{"n_layer": 10, "d_model": 256, "n_head": 2, "n_kv_head": 2, "head_dim": 128, "d_mlp": 1024, "vocab_size": 8192, "activation": "tanh_gelu", "norm": "rmsnorm", "norm_place": "peri", "norm_eps": 1e-06, "positions": "learned+rope", "rope_base": 10000.0, "rope_fraction": 1.0, "qk_norm": false, "attn_scale": 0.0884, "bias": "none", "tie_embeddings": true, "parallel_block": false, "extras": ["capped logits"], "init": "normal", "init_std_qkv": 0.0313, "init_std_o": 0.007, "init_std_up": 0.0313, "init_std_down": 0.0035, "optimizer": "soap_variant", "lr": 0.004, "beta1": 0.95, "beta2": 0.99, "weight_decay": 0.14, "lr_head": 0.0139, "warmup_steps": 200, "schedule": "wsd", "decay_fraction": 0.579, "decay_shape": "linear", "final_lr_fraction": 0.0, "batch_tokens": 131072, "seq_len": 512, "doc_mask": true, "train_tokens": 352600000, "steps": 2691, "dataset": "wikipedia_en"}
Each number is 500 + 40 x the weight over its row's rms, rounded and kept within 0 to 999. Layers, rows and columns count from 0. Numbers have three digits each. The size before them is the row's rms in percent of the matrix's.

# layer 7 attention query, 256x256, rms 0.1, rows 25-133, columns 0-127
095:430427487559488477485464495504477464491528480468538503510452558506549531448490597438414442504524610465487503494445524498463485459409454528551499489429521509470519576476509477507485545516478443484454471513532534503514474521452522528502478483538569548449442505514487435487533517478569500529525396481474527470504526470499552545467552507470558472438535494541527458503543526499552543517525
097:456506465541553455525493534474524472532504484538568520510572442398537549499488501477502532520524590527504445478501573518458524523536495517535459483541421587512561501531492477446518472526477544511508494518483527454513541536465519497598466491512495477474476527574436576535528423468573537448456540483499434506501582494583486470380466487471508475492545536536457456571479465459457528511466
094:453533511442579480468511528530483502516477516483553510520546492483448528540534467496465532512443536546495565611478478448496467609511498513542547592511498525517447517489492506483477527504522531454499469533475478478474550497485574514476473420456461466530482444491593568536463513493458524501497508524498494510572445492456521500476531501550481524535447427499446536447526530501486439450396
105:510586550455551455512496485536429522443491562554488453471504525510455522574506465509521480464524538528497607574534527480519543491568571470543528496514477495509480432482445522566479496492463549480572512501519514552474470488512549499579449546525448504519488511515490485568480539554466497511516482486438589541519498522532467553518518513500461488505449517432522498438550582544546513420496
099:475477516459514533462510468435477468470450498568453540471431496492488482532502509498452607545538487543479588548537536495523487543524518509458521477484540528497491457450504469528520625511479516509431540511463517520484481509506437520503538602531434486482523522507513527505447465455505501472433510437490486461453532519580420555524553453556429496449489496484553401504474560417509493569481
097:469444531489556502532462459524542495491491492445468500442451528561492535483508521448452589492532402490529560486570501533515458497527523476479482489445518500468514546476458438526460518500517539471484466511486433542544491480518431474448510512445467455502537482560505555583482541474477519533536492510523503471521466516537461543536441547515464498550467444552504550484502486484484447443437
103:476471509471532497529494532470496480445561435469513503539439469459579540488508503479473429446548539483559516440529488572533477509480531545572464579408495540481512496482504552471479513529523443510465490496537435489542440495504538492451560535551524476472463514559442484487511494500598462425549480471525505546500520485524557490519545472475543484530442493537403540519482464514587527585534
098:502556507508555527460553474515455571554517500517458470494550514414487556526523510505498498396437488512511508586478476572483478496516493468483545525516452497507511464487421522550473468544482434522467472476454496478424468467548507510502552455575502487518513563522511515500535550488561550495556490444473481488428507513558558490389480488450541465563430417498488500477525457573421510485513
121:492493491502506480526474523516533475505496490535548447511521459450499587474485499459497544491579524435520484456523578545556527514504514534462474548469483544535497469544475466432567476555503485481451473518471489479505482575489477533595467463515470481480499544504516557511567517432558515441535494494503529537455505448516468511418486487468559492430504475472460523514468489432498495583530
117:487446459480522498447572512485476475457495423441524477560491509511546523485517547494466458488518512453507591497417458565515565425442473507447488542505439464526481522498507481437483455509450525534494507564444521472517486500491508487479484526563481557551434552488518507460518560489536537492500444548530550517474519526482534493472533497479495476436540440437459539484466549473555496477535
115:466461569523469444499525546512472498528500495559505504558476511489503525582519502494475527515501491515517408463450445597510496542500491459553464587483508418459508439460446524502468522505461402551485462579571500480531478502505510482443509570507430491527568459563454472466456483576537449421539471470538438545478552521510476448470497471496435459456601532490503514509513538564524513551548
106:516488566519524468540510463551510575504520488515459468475528480464445439434508533463556438458508444469543508454490541504520512532498535497467519504453488480535482458493515473479503379508536457547423476489514489449524506533525475506510516521508508511432501504548471504535547514518495501549428494460474534487536456564529538521517558454541487421492437533472447570452483439510434481469476
114:530568513454517513475539501467494525488522489538507534567553512464557535454475474484546519523568502553515510487504455530498583480408511545491444549515475543477429473492542484471535481537510518469463462499562531587394458489554549561535542501508468402498484478523528619446550490475548513505503487526472476451516520448480475511445574549470538505446510493527514498464513466502448522472487
116:463484481458540505506527499477566487523473535469458533461520509463478467474497560489522507541567545495545515475465587400524575484551445500438493506529490507533469513512497480506445506489551565428487461550552570487565520490548445554492511525476502520497499463543539429477484502537522546614489529485522462488453507460526548558523547457495532492539480446477522515568475468459506501454424
116:505539455496463475551471507455414488554487497394509489552484516524529395528463484519535497477463552515495456561490559534510504539519465551548504508412459456532551451535518576440530510535549465580548478583450424515527517502529497462527500477566434473527461477486491437566572507544545527458440422492528503478465570466496513401497420476455464564554492487537449449521446529471587491498465
117:511494401514529471455478470496550440482498514495528487489492512571498541478487533578540498553493487498489522496432546570560550545514447525475521479567490447494473567585474484504520498488442510497531535553499542527511534487490489521450535591444541512450530533497484551492536581553476475519589484451484512491485536431496451495575563500475535531528558504510531488528396528521514512541505
121:528434514523513553473423467524547540508459508570499476434482568462512584522487472530556490465517463491499467454536535507507557556492442496528513468435533500490481486457507494575428542444515471565493546501497502564500482515540505479466530555576453515369540537619454453458511479521483467474509517547473526527461522485543515584464539526378478442540483483565401550446511534512456527514442
120:423482528434568540467463573518493505581598481507554482520463513435510509494513547524504556453476468417543451501488503469455546450505531515489447528467502495493532522522489424523480540496522505502579458524478464480581493497514527517515566484504513490449493509495479513423556553470460506409601476444511541492452519554498531491539531572492451410490420518484496562515580487509471449528486
115:489537469557510572524506519502538525572507462507554535496501482447487438449457499488440496519562469552467423499571504490443508551475525480431487466499497506519504582534535468508484563464505490495474437448538472522460477482508548503514464489532462495527497436505514479499526505539520451455511531469517464451569571485498443499572411496445462526460584471422492473534495451481575484534518
128:576547513525523471467510513544498535527559491529532439475578567484527513496527512573517472469483512573534542518426497564436575544466481508503488471518432518549542475520504477434474467474462594486486554499480480557485487495467530475509503452548495421567493516507576522503507554472473461499498499479436419475506532531436537487519438494475525510506533539495409503470545443536512481493433
110:489552483544517432552572524558430438498524547600446492531521500532503516576484482490462486463562532526452485431534529488514511580566539477453447500486522493529477562495488463488462533519483448460512581533500508485465555488527469509511516543472467542467551428479463494454501526438472464428523472533557532486440545583487457482455502513503570433538507501538457550536481462434474496459562
116:414494513506505445489480468501518453509516434530583501567476519544562505478577516518529545498567581458449464541537506487420473526528479513493489506502519538444500420542496559499479511529500513528507491521457473476499530591502582450428495532454525508533427520529442464483459515551545530415584495470505497540444479491437565481516469607497537535535486495512503467555510533522437432464551
120:584574489493566575432567519534547488432529512448514500489538542484481562449495516424528527482501552497449531522437539523541552515406493568507514528525519454500501523513495507560429467503507538515539478433462458488385471434462537489460560485496499522521512403499551490511497501506545443460486488542506467453518559492460513513480461400465448559491510459514472522529520406525546471484486
122:506501540549410471502556468514591512507497520557467525529547567447479485498464494541491459483462441556525500461428475469477558441463467497508501523549459459457433474439535507529474481517500537511509444492475482514514518489476505450455515492535475467530547554482497548460478523472479448495432530473538450479468492544452519497529520454550469473542518477504503529403467466506536499488495
124:451482425447502453527518430450432542454564519507491518541520551488468425559482523525493472515495568477476478465520563439426552572511486510485492528563512462473482462477531514532507557535494459525447571551563458503536501416513443484444456484512502443514498514422533536478499477486457458496476450450487531465527486551563489520464552518497522476559463486544505487549522488489554453485404
131:524581460499477483509570481458476525472530513505524512483532496502477461476465442591558508504449512602488454523589565458483573496555553439537493502514550521542561474479474587529482486560533485457508509502488530526466525476497547470527503475556505465495440465528476484561504540474536542550484524502456463544437463455484521493524502515523551525456462514501540458515445472551482551504592
124:532443523541514501486467521504493503515517476496482531533433477523506511538536542549449537478483454438544388525462485480485467564470459429480491538428500538516508549459442489491499526490549560472501439472503466533485555563555531471481565509482502514394579507473455532435496562502553540490562466448447541539522463505541522513505542516443497442514411484478558497529453514439475482552510
134:544549516515515519482441596451529478474512555511445460546462444447569522525424532530540423554482521474471400444505557469545440529519517528480477485459549468526548515493464530476490507455497534486476549590534489476534510542476465585493532517492562556462579509514488483523497518493448421529540473508568480459518543520590508530408542512487518528597494487496531549509449481468472602584520
142:494453528477529479511585509520559487439505494522486474542524492469545470515486482519526477444438409537532546422506419552530532498551529472475474497495483486491463501464503464437540443560548458519480505422473490456467525474496444459486451492560499483494517551469476549557460539444484543526532535486494510407392488550475463453522548470523489532465404500468508540525564530495477484511463
117:541550495503461551461519565556523541434456544497553410534415495440490420531530497551513470527434504480533506483508532455468483516484512528459444513494476431426489525550521466486505426506475513509465569521454522481452570491595491470465471459457553536545514444505522497430565513425525457499390466492466558520511507480542408478474492592473504470498543468454482481455451525401508488472431
121:440521522536527581478524566491549514407520472563482542505586560486487473491546464449525557530563485520536404409431474466526520501490492507461480537435559469519540509474527473507521488464482495526464493588494528587503498548442468589491593447469497486438502554514496499506495568454502467487482474477496459508490463517500501560503491463457425506486438513477557532544535465524409490559464
133:523556467462535486511480489470534463435530473558485479517506504485565561492382548467521471475553466524567520509467477463511478496559570525406458518491519526536407494454483433491513535517467551486435540508476517523519536506503474566565560553487444559488546503526491539511501489492501487523530499561556544495471526503509407519458566429515493489445549457480422487529533545502481468523507
127:461457517475522465431432420461484487529498397528568525526537482510521445464534527524478449405423499535469444468518516507447491540519516447468459540446500519534468581460470470474481454516513472540586516434546513465454542518510476572556461494442448445508514411514525546534542529487488485395484505480456447530458486580462392544570505500503535495549543470538510502497571509554475534480486
120:550555548475495505440372500437494422443469556501474472442491509570523542493547519508534540478488482498468490516544527448531498491522493533472524509463571507463476612433551492559488501564456562518489571485556533526476484482498458467484459526514510487563523464443549509471528540559470535550498415456524500513521447439478530522488530489506523545455446441507468487432514478587475549453497
128:456548428436538512491518479485419421566507511504483484517553558460479474442521524478435471552462596518470456460512551465523529512517547542475532481509538532504502543548543533471490545527489441466542476531504467584506494505488542593552467531406530539531458470465556504475511526523473521580547459482539503464512502458427460472468526572524528503399563551527563504569461539489549505479459
126:477443512499441484519504434490470583441521527457448491527421531518483543480511511463506473557524489462464473531495456484476472510453489559460437476445549494513477432474472477443528477553534501418554477481538472449476518506458426486554513506462500491572470553522499549562482539480453483568511445483526549463455485464439484550476526599531440513423502539418520433547375546503415564552505
133:540456518500580475533539488444418493488522437531561487523521445577516531466519503568483491442498460559534476472570545474496519472516456508476603525551514516497463442454442501514485512504508456480486520454466538501537545497503459501491470550571459566497531514530492509563500464466466479482474428483479536461476460498489540503456528497490357486497473480436541528495436519537437516467553
115:549423381473454443476547440537532460469466505533522425508552474518518518475476489517469547525532532505492521457496504497566495497519474543558548495414455456511493546461529548469477492516465574551421526532459559531511467466428458499555512537456609498476490501479483518544506439534499447514442502490498484513353455502513470490507522454508550510465517479505470501452437454437472542513482
121:539496492518463515517503516566465453503443470525571477499452510542508514485472486511527412519481541504468531468443489499527519479498494531548466504523475451441500530530533535467441508524496527473490548567472505509510535490462490542504522529551494502471582547458506520519506387499476448481429521500519492446518517565473468448500489447488428412491527560511478482485417523438516481504475
068:502474539488516507419464463480507513486497450556403455547590492519548479568531462464582481486487518462470487463497495525525519483548512514477412527553533472507546496416518522472467521420439497543550436555531481455522450513519540561551522468544461435501586512555488390513471557502555453551482419492559460507484558531389573491529499506499491559503531507428472500458469470436467474495518
070:541520452544546496573402541510537519501484536468529562531449444480497508488513495572550447444528421498504528461492492490508478508501448466515473505404442497487497489438526506450529446465526484544491533402563544486483529490465465475536460544508462517471482521477506554523509429474456511468435481444504516454516443508522504501521493562480484437563578485496506500525522548503485508469484
072:495483495563514483530544487532530536475478517502559531517502566503481591528525470564587455486474491476489514516527401491445508536482503504392550459485495453493479496505497473589507517511546448459529558497490526548456517465501497481527527551579544448522482573436525480480473582489442557536462488424469538505520458491521488516489497539461487528518541483534599474541524490534513549462557
061:479471503484503459492553468470466482525543538489561467511469477474510473421493540500463505561478525484539475509492534550519489490558419503569517481532498483577477510570447460534563555524473517449481525529496450425564461589483539452512509467555498538547478385456494542539460423501554477476448501550497433492483479491517477496469539407521507510493475488549455467443440471492494466520501
064:573492494459590486535439517531492495493522522547558474450521431427507493494464518504456528492476466493487520539484518496516493499448467469457508475496522533515571464503523542547477438480495487510506517432507474506498453516487556481541521471483506482504507483459511463539489617497500517501416508562463555451517496442583499451533511508491467448513571462574450524443401512486523468398485
077:459488499469512512547593530525543518454510526423503518518516567503434581484483447517537544516557499551452468447573450467505497486512507499512529523483503472561486495519499507496479468492594506505487514489502569545524516506518488543524478495493546504468423486532515597442543503502406552450453530494475529457496476433492453495520475594454491452534528555484531531535528483554505459429468
076:501499481480451475560530503424448485542494493469465448585451480480471520513518466488435427491554461514552482420493571488487489483467551517546452457509571487526552493554451437486536475491518501515492442512477508481537501473527520463509556437472487480516493399508496421503523489576481490508556546544492515497491487482502478452508461502533523423479459472496426514387435442520492496543545
069:395519562468492586419493462514511487439521493524500593460538519529484479525438446530504537499449537452570526512506493498477491516521500514591501551461508519493466549482567486474523517523412506494561520567491401490525557495471490509526529516478464539470473525470459519539475452434493497442464487459579543531484506498467402471456523524568454560438417475500547531500505496509512521519404
064:456440614493506488540413529522487513447519543521386523508447492562473479583527543502492391553416429483473493491500487431482530438493561534457490539526520535480520466505495455486534550519494580500507484519483480473472511535563503519531580532494501469501596477552508444465476536423469587462549517528535479551469492505521569527475525505476546443539489523452494511518488502524490551485536
082:443490559471444467499519485496523579470519514510500538551526450462536440587447497555465560471429464513529560455524481506572534565483522474524494614538538487463469500518485486442518471520463557500489501599480484485477526497489529604529540544476487507476524481526508480502493493489499462429533495488569562469449520495577527509508512558513512463483519534466470467473534528484574557549525
073:548482476527536500441468535479460453458512482577497502490505540552472489460522506515509498456507484505567490527471451463452502437529560498484487450505406513499533449475537522506412440511470473448578520487489508466462521501529451505448541477573459484470525480531518487532514551508467510545548504453512482495572517515488483554522409518482473488522514586539514492477427452523553420437545
077:481522515539502498465505422512425549495504472497427513455536536496524542496480447533502487453466500455477581511488538494528571551481537460491498530511488512455456518488484438461542481492457458495528471582413507560539525520419416514421440452487516473461528534467511500521509528483529496536511516549533527494571490553474508548472439520549466517479449521535506506486495548512499523592487
076:519440512490540453566473472484507509547497511500466448465528471524482530466551489511456423461529497522499464544462458400468495379491433537535486527485478473536438496510510493473498484410540540511524582455549481444528512474514557490479534539498509551515525494458476518498500446549452520526489485518543497495403422508576486495503475515503531412520519482523503556446455488484545563497483
083:537449449526541518541470532497520547589477532458484523518481557495479512459479560466494432500497457532436440567469457528512482464524550479460466445513459477552544461418465482571464556491557462471524510436526511518419494487499480471478507565559488514527466567463514489532583558513465442494462462476435524520542434498495518472523484525483522505519528534573482438488476449514455485427514
071:503463499481418506543580449538491418423507543535511492536468477540446472553420475562470504539595454431495490500490496488554456524490514521521444544469572523478524575513484472514450510501510562544486447503472469435566518500538453504468572490492499452495550471539483520446562492488490495503495522436599455525423477472512524415496495422553484506542470501530462518534486437552517500509524
082:548535504512487456531491535503490487466537520557497489512548505494475492457480506404590459530483527546492484516463548481564488538562447597467482423495416510545440541463488514522516501490528452569492481503421526484497485522485489499581497486483517557558537508463468538498535573535523520517429504450482517437531550537523457444473546427556430463479548447492436438523497437414480437560459
082:511555501555480530514530395553505518396509512437488501485538547478461474473493552506563490435530491445533507494523543468435535488452539474511485498546529524528522448519498472474448507484466502549504476467449522533472505504508481485577495449499440404544436476608499538487503541536428534455492436437547467433539484501529463495515484515514553487500476492478499394555616396559457426473511
073:544496537536503552472531491473559505451470541483553582476480508535526514509552514454477501558490581524450570560556516465574520608495521542468579533471471551447513570630447530454456467511495427487527513519460482513524478502454469478524507503473489543551464471431474504577512520487426522481487597521494481510523403427423506513438494518543527493495499499496535481503491494473501439552503
081:478508534538507507473536453512539535510552502427542488524467470511478437535505496519487432466546482491503469524512488466449512537505539487503500560521501444460513563519499506472397492471549519478534505482439453444542512498458484580511523461439520505548508474413505521457539422512493426470472514461576511580510539515445510494423505497506452471519548534446577585458523487498494437550510
079:488466501495498509528465431484559537457518460557462477514473508536490506540510470495549474530472436508510408444488476506550537414509546559457434565521507437518463507512514480411506539509488524512479481497561527492482522486597510554544566494491567521571553435476486528483527493509446436527565495565472525418447506462502432485563481478525511511504483488499491534520429442442550542564498
084:501548451559584490501439472539469518528608479535519489551440518543481491513488523476503462531518472457598521538497488561486488506514504472503508457510428447453550519466508440480529501552486604506530488398517536483474506485500531513503444515568483451509517554520465548488529513504520590545512487462433493482524568478525523564527488514484562510510482531542547503552451475492539494565570
083:537518497482460481526537497521473448514521540531506555456469536542433463492492504494444429516525476446471433485480446441472454488531508443464563414520519511461499516434529576552415495495453491439585538463539529483518500484574510498516512565579483549501507550501481431490488532513517486562492471471492516502470504523522589502523525521465515495514519525486537487484478468576510486430569
095:459492440520472483515474566531496510515484543532571573582555481437558430514435554429525544553507461554466504438519557550482500544470568528533509536461476490494578528540427444516483501539531512533425475580473477485525517498482550504520559411536498505501478502487443465555511452453512517498507539529463536511456524521466444530446476475431502503521417504553468463493472432490472495488471
089:504498532469415488508518468459503519498492472441594552422527470516547444533484534515423547484462492427494565503524478464441536513436497475538506532479581472404529548512526454467449481466492496447535504491513489515552534461502508527413481536513508508445441472494492438542406469529515516531464482463549499467576470425506551479481515483514533507470428545466522467534584565530526545517492
085:487492473518499478513536538484429476576551559452469492505493561505449445509520474484502468531504533441459460463460563499441464533483545520507474417492543559532578507496484523519525460520519532416452476530433478453497479534465530524523526466494528504458480515554473464575559474564560441570541462476467549510517520476516571538521547571477520433497507464421481492495498507466473510453457
098:453492402536541526475459509540527508480506498498528574545479503515543475497475473535527559467566476483525469462447571576513528488516489463499428424516508499530494551528472452481450494547466569498514472467456498425561545494531486557510485460546516414412478503553558457483502446491555509483500561518538494497521529480515470490510494469395501519532494478509541516504492464418476424521491
097:551474520430525483522473478544496484523491441546450456500505460537467538490517443452519558520476497520501467539475504504455479588546467492528426550582443504517467456446495525457498561552512547555481549513497514482552517470552501426551489512458519453557538497465484563543514457523506542519454465554518532585475517526510478491516520481567486503441507482563532557447480514399527489622482
085:503520480477556530515467567547542488505537474565533450445598510454454513468521417495501598514503551533528488520469521528470497438515471482475520484467477565538501539559481523498549488516560561466506425488485495459549550524464562478564500519491462475490530521440497561490459440468520482448477468512413464531537401465499552507507452450433490569481526531422457515555474556463508454446508
082:460417526495518503483549481494530425450544497572505478574473507526450478502521510477491471540466521532519496482475492440490425413441480464430592555448495484486443467443457494520584568510442477524546398616523506507565431460526557396488521482523535486513508541541468493456465479462502511516553510486490513515459452557466550438499550549460500431478556486494501503484438573509506516492469
094:508499486547434567501520421506503480508412492447492476510506517490409584439420473504455450539561514476471464442471502519579565511515510495476485597515530417478504600465460448451527501437516490468416556454501434512520470508465440442477480520471504504447573509443511529517521499555479429504594483566544534490487552455530511538508535492469441581506471458483515520526470530514514542623461
101:464427565518500525477491511512517509515474507475494490575458476533524449521523506522527466473472568517437520509493498496522469471519451524453546546487521526553454613484500613547441454513483493491533545476524508569478515495467589423498494529489545522448542558482553462525487544470411454444497474510506522523464477517512491537498530533510443524508574493505492450501444571523500487430541
102:513528537497462495470443475510481463474420479514506503520575519542472457487459431419507465491518512442525413483456506481568513462531443486475443527474533467503513485464492507572477483443565477474554541399538474537498470495541523487491556462547507577532553479448487453468509473471481447531553493514525539449477535470472472515420528408492416560482453502491511513460485535531520481532452
103:448526504606474536526531547546548540518514536506492506542517519468458477450514560548497479466481469601520449483489509541491559483521443509446499539511462497470466422484512517506452408479535474551521549459532518457478522468458490441491529458605454465489442525511459559484517445520544444563527519485479415511527518459466605535427534448440537534546533487485561525565475482506469468536491
099:539534538539504516537509477527523546450503518462546469514492479475587595521436487475483528455520467500510560517527558588477534490490500493515542537540462439433578452477448493481489442561414443495495458536491458534504476494517505477516470463528476460488450617512442505532506565487552506483487497547481545466482541546531510509517498495475531489458450473471564485474496544482493500508479
102:537507530540494519422578414450516458528522442433485482483538468453509506528530432524452502468478436508523573477471485481525537543465518448522547612530544517531496514519479474431539487476429470496464456460370414532531526501467567450514401475480492463531524468469596511479460538484534518544480409545519480509505510510500485521544495480575478477468518470529434539458544482505523530503422
098:486513501548491481528467481506537544405437467507540516595510479567498511588489540444546552478484459493485481479555536565553500508495524511522514454401485429474484497507534510463458480517466505475485465490545479491515477566504533447429478489453508499516439479533558567515520561501536558421499502498545571465481449427547516488505531571542581525553460507497515542495386564494577477451572
110:510492558528519525580519513464541518554577530524548488432514505465551454523540438524450500463427502549532489460490463540473540498481465554510497586495421469554568447528504543523499513477505466442575541484523460487512518515522443430508475484550469424541441564439502494518476505559503536492472465515524484593535532551512453546513421515491478481542481436527500536449608467491551527481573
121:538472497509512465550494526482447494540490525527418550448496436537486508476483531511460467471546503525502428533484504521545478432507575508494435544493504602535505428443481536529486528494480491468500492445540547551522511523548512538566464599551505481454546463484497559507546572467508566536516509538442468550496504484487599521454482531518483453520552490556538480580526494530534599541564
123:510551465466509478523464454470452538518491531474493540462534468429489454433463537530526436443458506544543424454512465531449502494514477416535421449557507598484471487497539513555518430510499462503516592439512513506482475497492531538526483545490502473524498448496520493514512477463455548574522457420417469506544521432545594526494480455462539530555439547473530439509493485569422527538470
117:508411484427510505535478517559458502489448463505507508474461437511552468515559443491488546523472499437478462536573524490566455517542569447482499551514525529484520401459514536545504561541492457528551531443549507551642557423579440494535399517514509486442513476513525467491506510505461507564496488469487496532461443467536467490481430522501519425504432548522537469523447509477462487477566
107:424499473466502464474440495550528502480501571564435428452460451555471445459518477494475544498517471477436488468522543504470397532521500513492565463460529544468442517502508537543527556508511532476469520552559501552507515557523531446460534472516459508493571466527564513443507478507460486509533491468494457531533445436461501501567558531446505501472554483526507535512572515482536518484536
129:536479487496530483466510405417457488529508497454450465413568496433469502500508467469487418482539485496430590520464505470552454540514446516476553517524504563509483540575449519394453474557495519519530525546501463558505471520463498587544513503424468555542579565499497496497510494447465517512486437462469527500467530557481477467503547460539535529478425488485441465487494452511539495553450
121:460496490460477528517474544533445534564480493452578511481514490524476431536534427542474477458493481462415448468565573501443510503519470447462470538501517590494519525528508541519546486506558521553496491509515488599525491520535478465491456507435491488511514466523469462442479516503456489451547407440433517530541461468535498568477506582492444511518499493510525544469478525524561521529480
116:467471491536552546458521495506504525518548533515495524522550511515513423461455577480478491407515495538532456474515545522460443495505497434539536482488440450522453482510452456513443499501483563507529520497435491450526454453466529458538509526521481498511470452496486482500451466576495546464484557493560504550572495512485477475524472522423548533498498507512519554501453459484483423420353
139:544475490590534547508537491476519488490520525463442541502496534453507452536452488470455488433525489526467492469445529448485516467455472435439503537547516519518445517510464518562488508478453605500514564482491538585564525520458525501569532503434522546459608486387512490494472494553482468505536487496510391458480518462518430527436568447403456484519531487563527460548513476547447579501494
122:544487452480500486460521583505419501509502544469520499526496537445541500514520475498491538568531449470505474447504494452495487514462474506567396591515460472501521434448502400520570537487492455413509465535496498507542526527500587455422499585507480458482489435552462488478545458486535497431515486489595524528464545467472504484416560507467470422476480494464455430512524432505500503524526
125:496459540518556431470510477457483500493519492537443481518608538429549527479492535433486488525573475552532515518472406503435497561455484544551447511547540491507515476424443499476509531538467486450508537456468488493524503487531546532535515471511448483476531510513453585503521527444521586538514422565495482513523533530446462487502417442523508539414473504475478453450510463546525545461562
108:461495522504493458513493453518485568448473521538471475520447477526464553516468492466434482442503532537439466485460511519455546433541484548455470491508430604511535458486532502493464465556449462544443490537486547523435467551486461480508514586541563466594444510577452519471568513432536483492500488488515468492521508526482562503488492421472516570490482546521421512432484524456479423467570
125:552446479431541501472514513571461468486537399481489511551483494481549591494496547558586523487519481488496492455545470565520445477477463526463473524494508475509466394496460508480520516505455510509504460489449501561492429483472403414537576547531490493550483557516471452476507476485508447454554438523509547507509527427495509519464469516577552433482530497431477575482533535532476429521498
116:520446473431494514555520432502570433422497533549469488508499453489495500481411567463550431489527492462466442474532519521540377494478504542508517504483452480485483451518483495473580459532403469546530464521516509516569475451473520479527505568459496505505411547502463644497478522495520542447509526484491522507474505556508417514527538506481531471469541548508560417491442469502512528461509
125:535515535558549540475469509529482491485564549537439487501465426521500477538475458545435470508553525463520453471495466502525489438472485560526492544498469461548521480530505508470485492566459539473513513496467487538524447624485549501564511451513501525468412523479493511480514497483489438418461467501539527558519516557482482426479550466536520523482455525514541444551541520561518553554612
109:563395553505505452525448483465456495486494507587517516474506490561463517477504502510503528477481501544573576491426441593547457559586507542477490515497490417602535507549524557507486519446435535485491441491495463569460530503529552480589490502473474483521527521463441471467510538551449423438515508568518483599509501525518428509534575477532391520470502466518545503480466468483512410480461
116:460513550575564445484529520469485511508476408484415452530505507490544551511517566498493495404525483563473510495512492564481529501495481456454522531556517478516514493465477508520518588502591570525468508530483453413444479482512520558525470431512520469502462476619529577470535463448491511393446566508482506508500513538468488441475419532510475469546482453509498473462557498547549542527456
134:547546491514524483502516458574512499525481488466446480472496568490498496561491497515527455459533465522480501541409509520459487571481490578471552500425545497558475559447513435492502497523493563511419541549494517571418529537515537556436475517515514512463596493469437542488512496545514508392525499458555482454532523506468517450466501432512500454538419467544509536504466500525516493555484
119:503506482523459619492553549539482508517443494401454513462533483508471532495509590548434522484446511473458475477527449499568542597484477522506497539475558484481554534485453489528491516535522455490422455523482507562558498516436559531552530409469460475532462472532549524506489504522452579531529421519500572479510551487440520480576464531531527572550462562500485507465534598480557431498487
122:409477518503532550434508491463499562494523470494508555469555508485493544426542465554490556501499509535509463528601538485523571472505442482430488490525501499484471539521515462506425535496527516567509498461516461493532514447498472417547492491479471445554458519486480500529464557524483526545472477528489487519496526536512500466418545497551506507512451500527483413483504407487544451459413
116:508499479490534543392498528513487458512483497492464510505487492472504577548536554532509405400535458484535460540500482546526464496557481500481495512454543515466502469501489499520428478526532428515525444500553500445528576535494476501482517481470499521478445501428548476467503529451439525458532514452436491530463537398538482510533602485450474486533498552544547557435452516471428474450509
126:480460474496423475548452526548539520474454517550519502474525461495474403522417533473445502557580551500523448571580475449467477436454531519451459514540508451512474478566441463469486533551530516530540490545460538495456527532492453523509528484492512464457403483567477515448512470509533478534519484471473435509466536474502575486411447448426504522497455503509496547520465443452470539561504
112:431474515452555503430438506497465555491464530432508604562490508470489543482558470527520516489504471507501517501534506518542502512564464480504548529514451534467490577528498533531539535541514478473522548478502509482526502461446502475607531500525528467535564548511496439485516463521496502448482457480507540424455468447463476479440496552432480421513443530522515437524542460485549477540495
125:488467487510545499532545505497450487548530542582446461457530465478480482552540509480508576515434546405512449462475529429524538526489447441499511538531533511478492543457478399524524564464556530535512502495518422480533479505542487524452460478495497563536619473541456475472461480488556456465568448549478499462495527549525417610488536473550403421539410447565550559547528464488435525467454
125:489558527487496567486529436482438537551494511477526486464515593483552515502541414564459428490492511513550515521469483479431534432523570483520476559493543434524436488482568589547507510437556442500530484484512598517535547467526538532528515494500505524475498451461551476449540520514451410529564472522463493486532535527557501442539501525485508513477451507501501488553498409527534477546546
124:493527535530528496503476485482471517441500423537495525382467517511444443517516524457445480518445427494470488535528520478427430564526536609525535483489541477436527537497534481521537516501513574500527492566540528511526473510487505564443532485397476525474464481547406510469503474521488507533468455460531514484542454485455493447600557430477528495530471448589577529466425518510498511595485
113:540490453472464472458452497565508478470519467568430492518515412478557534473525507421483512521431501511560461505492576491507452479481461418451509534492511446545522463456522543542487476483520559524472464454525466473549533577509485532409487478443437531465536437528537547494534431518528492488509536493474529499555567486514505428501521539541457412387480589464435551404485521563503481491508
122:495483516518463529587504470498535446460486498472598538529544539468496617482534521478454457515392540493467456481532525545523470485550513430514487457427505501486524506499538530514519504487473495519519496534520419485555502567544539507509561393501509437490367551482440591548495461508518524511506504502484494519561463512506532550447478613487503516445511492491496477422488542530502467472558
098:517526454408533479463514552507524454453484566505572534482519481519548490520520442483552539470510470573510514500500483461491515560458549492500556525471503524492388481511526529574442509536573461491484484469492512477493479484543467495473523567460510536508518450458518483563509457572466518543474535508459471567536548424479519514548512555419484447496488516562485473577476522508475504525495
082:444525499445515485487535553517469509492524509487558508565554450470552535582471459547527524488504487511544537452523478481525470528477548534491452497544517504498481485571504485577490528547547444538465451454455455466531488484531498520469522600448449506457512445466497491507550478521499471503510473436463559489552509447532558484600475544474487477521458544559456458514487521509474499569529
079:475439524552527495529507426417462549474472482498498464557478526542556531572527498508446436498516508496469509589510402462464517506518457496488451517486503542532528548481528446398486567533443532453518483514454507530517498490457462564589489466481500478496556610588482492426536520508493471503478417457550480458536525560441489485487520514597520539488509499530503534407486439452506520440520
091:525523454549511607513409521490453449528527439475477559514514492488528512465500595546458513522516542483608451542538505481518510495491438495503515521501479476513577497518511565556591532545499541476518501557517480489464495539417500455487538524470467483467492560472512425533527502457531560440568520397530502538518420455555468515472517479491534470505485498486503436498411488443490515476548
079:573472504445480497496464501494473530445503450476508505454536510517561497465470507492503549508557564391517412592476494458513480407501480509462454476455493533494504432475447469501474522538483465539515426544448528436514539578536490466473504492434562477470504523528536545550486490493502521427463473559486534522486514505571521549540507534547481456484509495515500473527494477431512471441523
079:570548553549433478566486462477496487506428480516467481459494513495516486436556481505488473472502501458496544535552454529518532451458465472440454418445467471426563475459445518525495475456488535449539517469490526502472442519480493429491480401536530469503598494531582524560509550520489484520531533538455468457477500557471468527484552464572541462544496471398602526461499398546478516431554